Part of a small language model's weights.
Training: 195M tokens, 5958 steps.
Each number is 50 + 15 x the weight over its row's rms, rounded and kept within 0 to 99. Layers, rows and columns count from 0. The size before them is the row's rms in percent of the matrix's.

# layer 15 MLP down (transposed), 512x128, rms 0.389, rows 175-187, columns 0-127
088:64 52 48 56 36 46 47 37 54 59 61 46 83 38 75 37 46 31 40 34 48 65 56 33 46 47 30 58 49 91 36 32 62 68 34 44 64 60 51 45 47 86 66 55 56 58 56 45 50 29 52 52 57 56 57 73 31 69 53 63 55 41 53 40 37 58 38 50 42 80 75 60 61 31 39 48 10 64 47 60 46 34 62 30 58 26 54 45 58 51 46 25 42 58 28 48 61 43 58 62 51 57 46 57 41 46 33 81 31 22 60 84 74 76 76 67 36 38 77 57 25 66 39 36 37 40 30 52
110:46 71 62 42 54 59 50 43 65 20 37 30 50 50 71 41 51 38 52 54 29 50 48 48 35 81 66 58 33 65 38 43 23 56 51 20 64 46 38 63 51 38 63 50 03 30 36 70 33 51 78 45 46 52 50 72 67 23 61 70 69 51 61 60 50 14 43 67 64 49 79 48 41 53 34 38 57 57 40 73 43 26 64 60 48 25 53 47 48 18 43 70 72 34 66 78 55 57 67 56 54 56 57 36 45 66 56 34 51 50 74 36 62 64 80 44 46 39 49 63 61 62 34 37 48 34 39 38
092:60 41 25 74 28 26 51 69 73 37 18 66 48 47 26 54 74 59 47 72 28 62 37 66 50 58 67 51 80 53 78 63 35 48 43 47 47 53 55 60 56 64 74 65 56 37 58 37 38 26 47 48 75 52 34 90 40 76 64 50 72 51 36 55 36 54 65 45 48 63 56 32 38 71 43 20 71 60 30 55 36 44 54 52 36 36 66 73 56 71 26 78 51 51 55 52 40 64 36 53 67 41 49 58 42 49 37 62 45 46 63 74 55 69 44 47 42 64 65 38 44 39 77 58 66 35 63 75
102:34 48 37 74 61 48 27 63 60 18 34 46 48 64 38 70 48 69 74 58 37 41 42 42 49 54 78 71 31 54 52 78 49 38 64 56 73 26 58 44 31 64 53 43 76 69 41 61 28 57 35 45 62 46 53 63 28 68 73 86 48 50 50 52 52 60 52 70 64 31 54 58 53 53 77 60 43 46 52 50 43 67 42 44 61 78 34 59 60 70 60 55 55 58 65 51 61 14 60 34 49 56 73 60 52 63 35 35 48 40 41 56 57 79 72 77 62 35 43 23 38 35 46 14 77 62 59 46
102:51 39 51 40 75 48 56 33 85 63 32 20 28 56 28 19 81 43 68 40 36 47 67 35 27 52 52 48 34 59 46 48 59 28 40 39 55 24 45 34 51 43 48 43 77 52 31 32 48 63 58 62 41 72 25 65 39 63 76 52 55 39 41 37 20 13 52 62 50 65 60 20 54 19 53 69 54 43 76 70 44 21 53 68 72 49 36 46 51 54 55 44 44 26 59 58 47 62 60 55 45 61 46 33 49 62 41 55 21 52 33 39 70 42 52 43 43 46 36 36 76 53 52 27 57 46 39 53
096:69 51 54 52 72 61 69 48 54 51 62 50 58 42 43 37 29 26 59 51 45 38 55 38 32 52 79 35 39 44 51 60 54 99 44 75 42 44 66 41 74 57 47 70 44 60 56 40 72 45 56 66 44 40 65 64 58 43 49 53 44 41 83 32 53 50 31 53 46 50 56 46 57 62 50 54 52 44 69 38 44 45 66 58 27 33 55 55 34 55 25 27 63 18 61 25 76 64 68 51 70 51 55 50 40 74 56 59 48 40 30 54 60 34 71 13 34 16 53 36 45 59 84 61 27 34 49 42
109:51 34 42 08 58 40 34 32 67 62 36 36 49 67 55 62 65 86 68 95 46 52 87 68 60 72 36 65 38 58 32 46 49 47 83 45 30 66 56 36 48 41 45 38 42 36 42 20 64 54 54 56 53 57 41 41 52 33 36 76 41 34 38 64 51 94 51 35 61 59 37 49 25 76 35 31 54 54 51 44 36 62 61 48 53 74 25 49 60 21 26 51 46 59 62 66 57 57 57 42 32 42 46 54 57 32 56 72 44 46 32 63 52 51 59 56 53 42 42 63 52 68 51 69 47 47 54 36
106:45 57 31 50 49 71 71 76 42 50 57 22 37 44 65 54 39 60 37 37 62 56 26 70 61 54 35 61 59 35 71 41 49 76 25 67 71 28 35 53 66 55 47 59 69 46 58 54 31 62 57 82 48 35 40 53 64 44 34 35 63 75 37 29 68 44 43 01 43 68 30 44 40 46 54 64 34 34 64 45 48 70 77 79 30 40 31 23 39 39 60 61 46 49 38 43 57 33 54 56 64 44 63 50 55 46 52 87 47 57 60 75 66 76 59 49 37 31 23 48 50 60 57 50 58 50 42 72
085:36 40 44 58 24 41 57 42 47 12 74 83 44 46 48 67 36 27 49 35 46 55 42 44 29 41 51 47 59 51 27 38 49 42 73 25 34 50 56 47 39 42 52 73 64 66 70 15 42 67 65 26 11 57 44 63 51 44 60 42 47 41 77 47 51 80 59 23 41 82 56 89 61 67 15 33 41 32 44 46 46 47 52 52 58 50 46 51 63 58 59 57 32 39 35 40 47 58 63 40 45 64 79 49 45 43 61 52 54 56 49 51 56 37 62 40 70 24 56 58 30 48 55 57 34 55 50 87
106:17 35 45 37 67 34 47 60 52 22 78 45 39 61 30 54 54 41 38 56 07 44 34 50 44 19 31 47 36 35 30 62 53 43 52 67 46 51 37 50 51 44 29 50 31 62 73 75 39 63 50 60 58 46 69 67 70 48 60 55 49 40 51 24 55 44 27 65 48 36 51 32 54 29 45 77 66 39 38 51 62 65 42 57 29 37 45 39 59 58 50 70 59 51 76 23 50 42 51 60 37 33 56 35 31 51 50 09 75 36 63 55 41 84 64 49 49 57 57 47 37 60 14 36 69 66 50 34
115:47 26 67 23 50 42 38 31 37 58 46 34 49 46 48 79 27 57 27 47 42 40 58 56 21 55 54 26 45 28 93 54 25 36 24 40 24 51 48 49 63 58 44 82 63 48 40 54 58 81 59 71 39 19 67 39 50 54 50 41 42 41 55 32 44 39 38 47 20 49 20 50 41 42 45 29 56 69 40 45 36 49 47 45 65 63 48 66 52 59 49 33 66 65 25 47 73 58 49 58 50 80 52 66 37 41 69 55 44 49 29 70 54 46 62 71 67 37 53 93 62 52 35 52 61 43 41 62
114:53 31 66 21 52 45 56 41 51 53 40 42 56 56 39 48 80 58 49 31 71 48 33 33 75 57 50 57 23 28 58 37 34 61 30 37 46 16 45 45 61 58 72 41 29 75 52 64 49 30 69 54 47 57 58 32 48 38 48 67 35 29 59 78 74 25 79 13 33 57 36 38 52 49 61 26 33 53 22 21 24 68 46 87 46 46 60 45 59 43 78 65 32 65 46 32 40 52 76 41 43 46 47 39 64 67 49 27 60 43 45 49 61 44 61 49 62 67 59 35 53 50 47 42 64 42 54 60
090:64 67 27 16 40 43 45 69 48 41 35 32 42 48 84 61 52 59 35 42 52 42 62 55 42 42 54 16 71 25 45 43 40 49 63 78 48 49 35 51 38 47 80 54 56 47 17 48 52 66 76 70 35 50 38 53 52 70 58 32 54 60 76 49 39 60 64 66 45 65 62 49 40 33 68 53 60 56 50 63 56 72 26 25 62 25 52 73 49 73 38 42 55 25 55 48 66 69 19 42 58 19 39 69 33 62 46 25 61 39 59 48 40 30 60 49 51 50 49 53 35 61 56 24 83 55 36 60
# layer 15 MLP up, 512x128, rms 0.343, rows 176-188, columns 0-127
101:73 62 44 66 57 50 60 58 48 50 35 52 59 73 44 34 49 50 13 38 60 55 42 55 49 37 64 73 47 59 29 42 59 55 49 44 64 35 39 77 58 39 45 72 48 46 61 45 42 50 28 47 47 41 47 45 51 55 47 25 46 19 25 52 60 70 30 43 50 51 63 82 57 72 48 35 55 58 13 48 64 36 50 61 47 47 32 77 73 55 44 23 80 52 17 49 71 48 00 40 33 65 67 34 56 64 65 53 57 61 57 41 30 52 42 54 76 66 39 56 31 70 47 75 36 50 74 49
096:57 83 49 65 33 43 46 33 72 75 52 61 58 70 53 63 82 50 41 51 28 35 71 67 53 62 57 65 34 75 57 67 38 58 30 44 23 59 63 55 68 72 53 60 55 26 87 56 38 47 64 75 66 59 58 45 51 43 65 24 45 72 65 71 47 46 65 81 50 65 68 52 31 64 53 31 28 38 42 50 78 41 48 61 26 69 24 40 63 21 55 54 43 60 65 61 45 68 51 55 43 38 36 56 50 65 65 50 62 53 45 44 74 37 53 44 54 66 52 71 48 37 41 71 51 43 22 25
099:53 43 46 47 49 36 66 57 55 67 50 21 36 39 10 49 40 60 24 74 71 12 38 48 27 51 62 39 46 43 48 38 65 42 43 61 46 58 23 69 72 37 48 49 99 21 72 54 50 47 64 57 75 52 64 65 49 67 57 41 47 50 48 44 51 51 60 44 46 46 70 42 42 34 68 41 40 53 41 32 42 57 60 63 65 36 48 17 63 44 34 67 64 69 26 49 74 39 79 49 62 55 55 47 30 57 56 69 19 39 35 50 54 66 55 22 52 33 35 49 33 55 81 47 52 51 38 39
099:52 78 55 58 44 59 34 27 51 70 43 43 37 54 69 36 29 41 58 90 54 41 72 47 53 51 47 49 21 68 45 63 40 61 35 50 53 50 62 72 71 59 61 38 45 46 35 48 33 60 70 59 58 96 51 45 35 44 39 39 61 32 49 54 42 55 48 67 42 50 43 44 48 98 58 29 78 38 38 55 43 47 46 62 21 37 56 26 72 30 41 72 60 51 48 61 33 78 59 58 55 39 43 59 55 79 31 61 57 43 19 41 68 49 27 52 69 30 54 59 67 26 49 64 58 54 69 27
098:38 43 40 42 36 38 33 53 41 67 62 71 09 56 28 42 27 60 45 51 50 44 57 61 45 43 36 68 67 47 50 24 26 61 55 55 34 35 33 53 58 27 74 39 66 67 51 39 39 30 45 81 38 59 99 63 50 67 66 45 61 67 45 44 51 95 18 38 66 61 35 59 57 48 47 42 28 33 17 52 66 35 47 57 42 46 30 43 35 61 71 45 53 70 46 61 67 77 53 57 47 66 57 42 52 55 56 67 64 43 72 48 66 43 38 38 59 65 49 52 48 77 40 44 42 63 38 45
108:57 57 52 47 42 31 46 49 44 76 59 47 28 60 38 47 48 56 56 41 56 61 75 62 54 20 70 14 69 45 56 42 48 54 66 76 37 43 49 92 71 49 57 62 46 62 77 32 33 27 50 40 58 43 67 38 50 51 24 19 50 43 23 37 33 35 44 48 39 50 71 28 33 74 54 37 31 52 82 64 25 58 49 39 69 65 49 72 42 56 42 73 69 33 36 77 49 47 57 46 75 45 23 57 50 75 74 65 55 50 42 29 50 23 35 54 46 32 45 57 57 50 46 51 60 45 55 58
103:66 56 60 47 51 34 60 39 34 47 63 49 52 57 72 23 47 47 49 43 75 47 16 36 45 48 26 33 47 60 54 47 69 52 32 55 59 56 26 33 72 46 65 60 50 48 75 48 50 60 44 31 46 56 53 47 53 42 58 73 47 35 49 32 62 71 31 27 65 46 36 69 40 72 55 34 63 26 61 47 35 84 58 43 57 71 36 70 36 51 49 72 61 31 12 43 30 24 82 37 49 50 51 63 58 26 74 43 42 57 42 52 24 16 33 43 32 48 45 57 59 69 44 75 51 58 86 52
098:46 18 50 49 39 51 74 50 48 59 64 49 30 52 55 81 39 50 32 39 43 62 41 49 54 37 63 76 36 53 34 66 48 38 75 17 43 56 62 48 49 65 66 53 67 82 67 37 32 60 46 18 49 61 63 56 35 49 37 45 74 60 52 53 51 30 73 81 36 79 32 54 40 80 36 38 37 50 76 39 68 45 65 64 58 65 59 41 41 38 45 62 49 66 54 55 69 45 65 56 35 58 71 59 61 50 33 40 33 48 61 39 50 62 89 63 52 38 66 34 39 78 64 58 22 59 80 66
102:48 68 50 47 43 49 36 41 38 69 45 60 37 28 46 44 31 18 56 45 49 42 27 51 32 69 49 52 42 28 59 51 44 43 44 57 64 48 53 48 51 36 56 45 53 53 14 60 33 43 41 39 58 48 22 35 81 67 31 57 79 55 37 36 29 20 64 61 67 57 27 29 60 69 37 33 47 37 77 54 51 40 41 56 50 34 19 64 71 49 26 68 69 26 61 61 13 41 61 57 55 50 35 62 64 79 48 44 15 73 25 42 39 22 29 49 62 51 58 57 52 41 42 58 73 54 47 55
104:61 55 70 42 44 47 42 61 51 62 42 65 42 48 46 71 52 36 53 71 32 21 64 44 44 75 32 37 37 37 73 37 54 58 53 57 49 62 58 89 58 58 41 48 71 42 61 67 54 45 51 75 27 65 45 46 21 29 62 39 69 35 25 61 61 36 36 49 50 61 75 39 61 48 54 50 33 60 15 07 70 56 46 64 42 41 25 45 29 49 76 45 45 47 40 38 39 61 46 62 68 51 78 61 68 58 52 59 56 47 63 55 79 57 53 21 51 37 44 70 63 40 44 52 78 16 43 78
095:53 80 53 85 68 48 41 59 41 53 55 42 33 39 64 51 34 43 39 48 77 50 50 52 50 51 41 71 63 56 66 54 78 69 55 82 48 47 59 43 49 42 57 39 47 66 40 36 61 40 23 47 47 54 56 48 46 66 64 52 48 45 55 43 43 70 44 50 20 33 26 59 22 37 35 19 12 60 46 76 45 38 43 39 57 51 60 69 51 39 56 49 20 20 54 59 58 42 31 54 54 56 79 50 53 57 17 38 52 37 36 56 95 62 38 73 50 53 30 59 43 27 45 37 75 59 71 26
087:61 73 49 25 38 49 65 75 29 64 42 56 43 84 49 55 77 49 42 58 53 54 46 30 54 51 73 74 39 41 82 37 69 80 47 64 53 51 52 49 66 43 49 56 65 49 47 27 51 70 35 67 37 70 50 44 47 46 48 38 66 54 34 79 41 82 39 91 73 65 30 33 42 27 41 70 47 35 40 70 29 51 59 77 46 68 69 59 42 75 47 62 54 70 57 60 45 58 29 38 33 39 44 65 44 49 43 46 51 42 51 34 39 28 50 59 53 47 84 34 30 70 51 47 54 60 79 43
102:60 59 65 72 71 31 55 42 66 37 45 50 71 69 41 41 34 48 54 53 55 47 47 63 39 52 28 48 67 56 36 58 33 43 47 78 32 39 87 54 61 36 42 49 41 42 53 21 63 44 78 25 57 61 73 60 24 55 42 60 54 70 47 73 58 47 38 44 74 43 46 44 39 54 72 07 51 44 38 64 47 41 62 34 63 26 47 33 39 77 54 76 54 34 60 88 33 17 35 73 21 53 51 57 43 54 40 70 58 62 36 60 29 31 29 47 56 65 51 38 43 42 67 65 50 37 53 67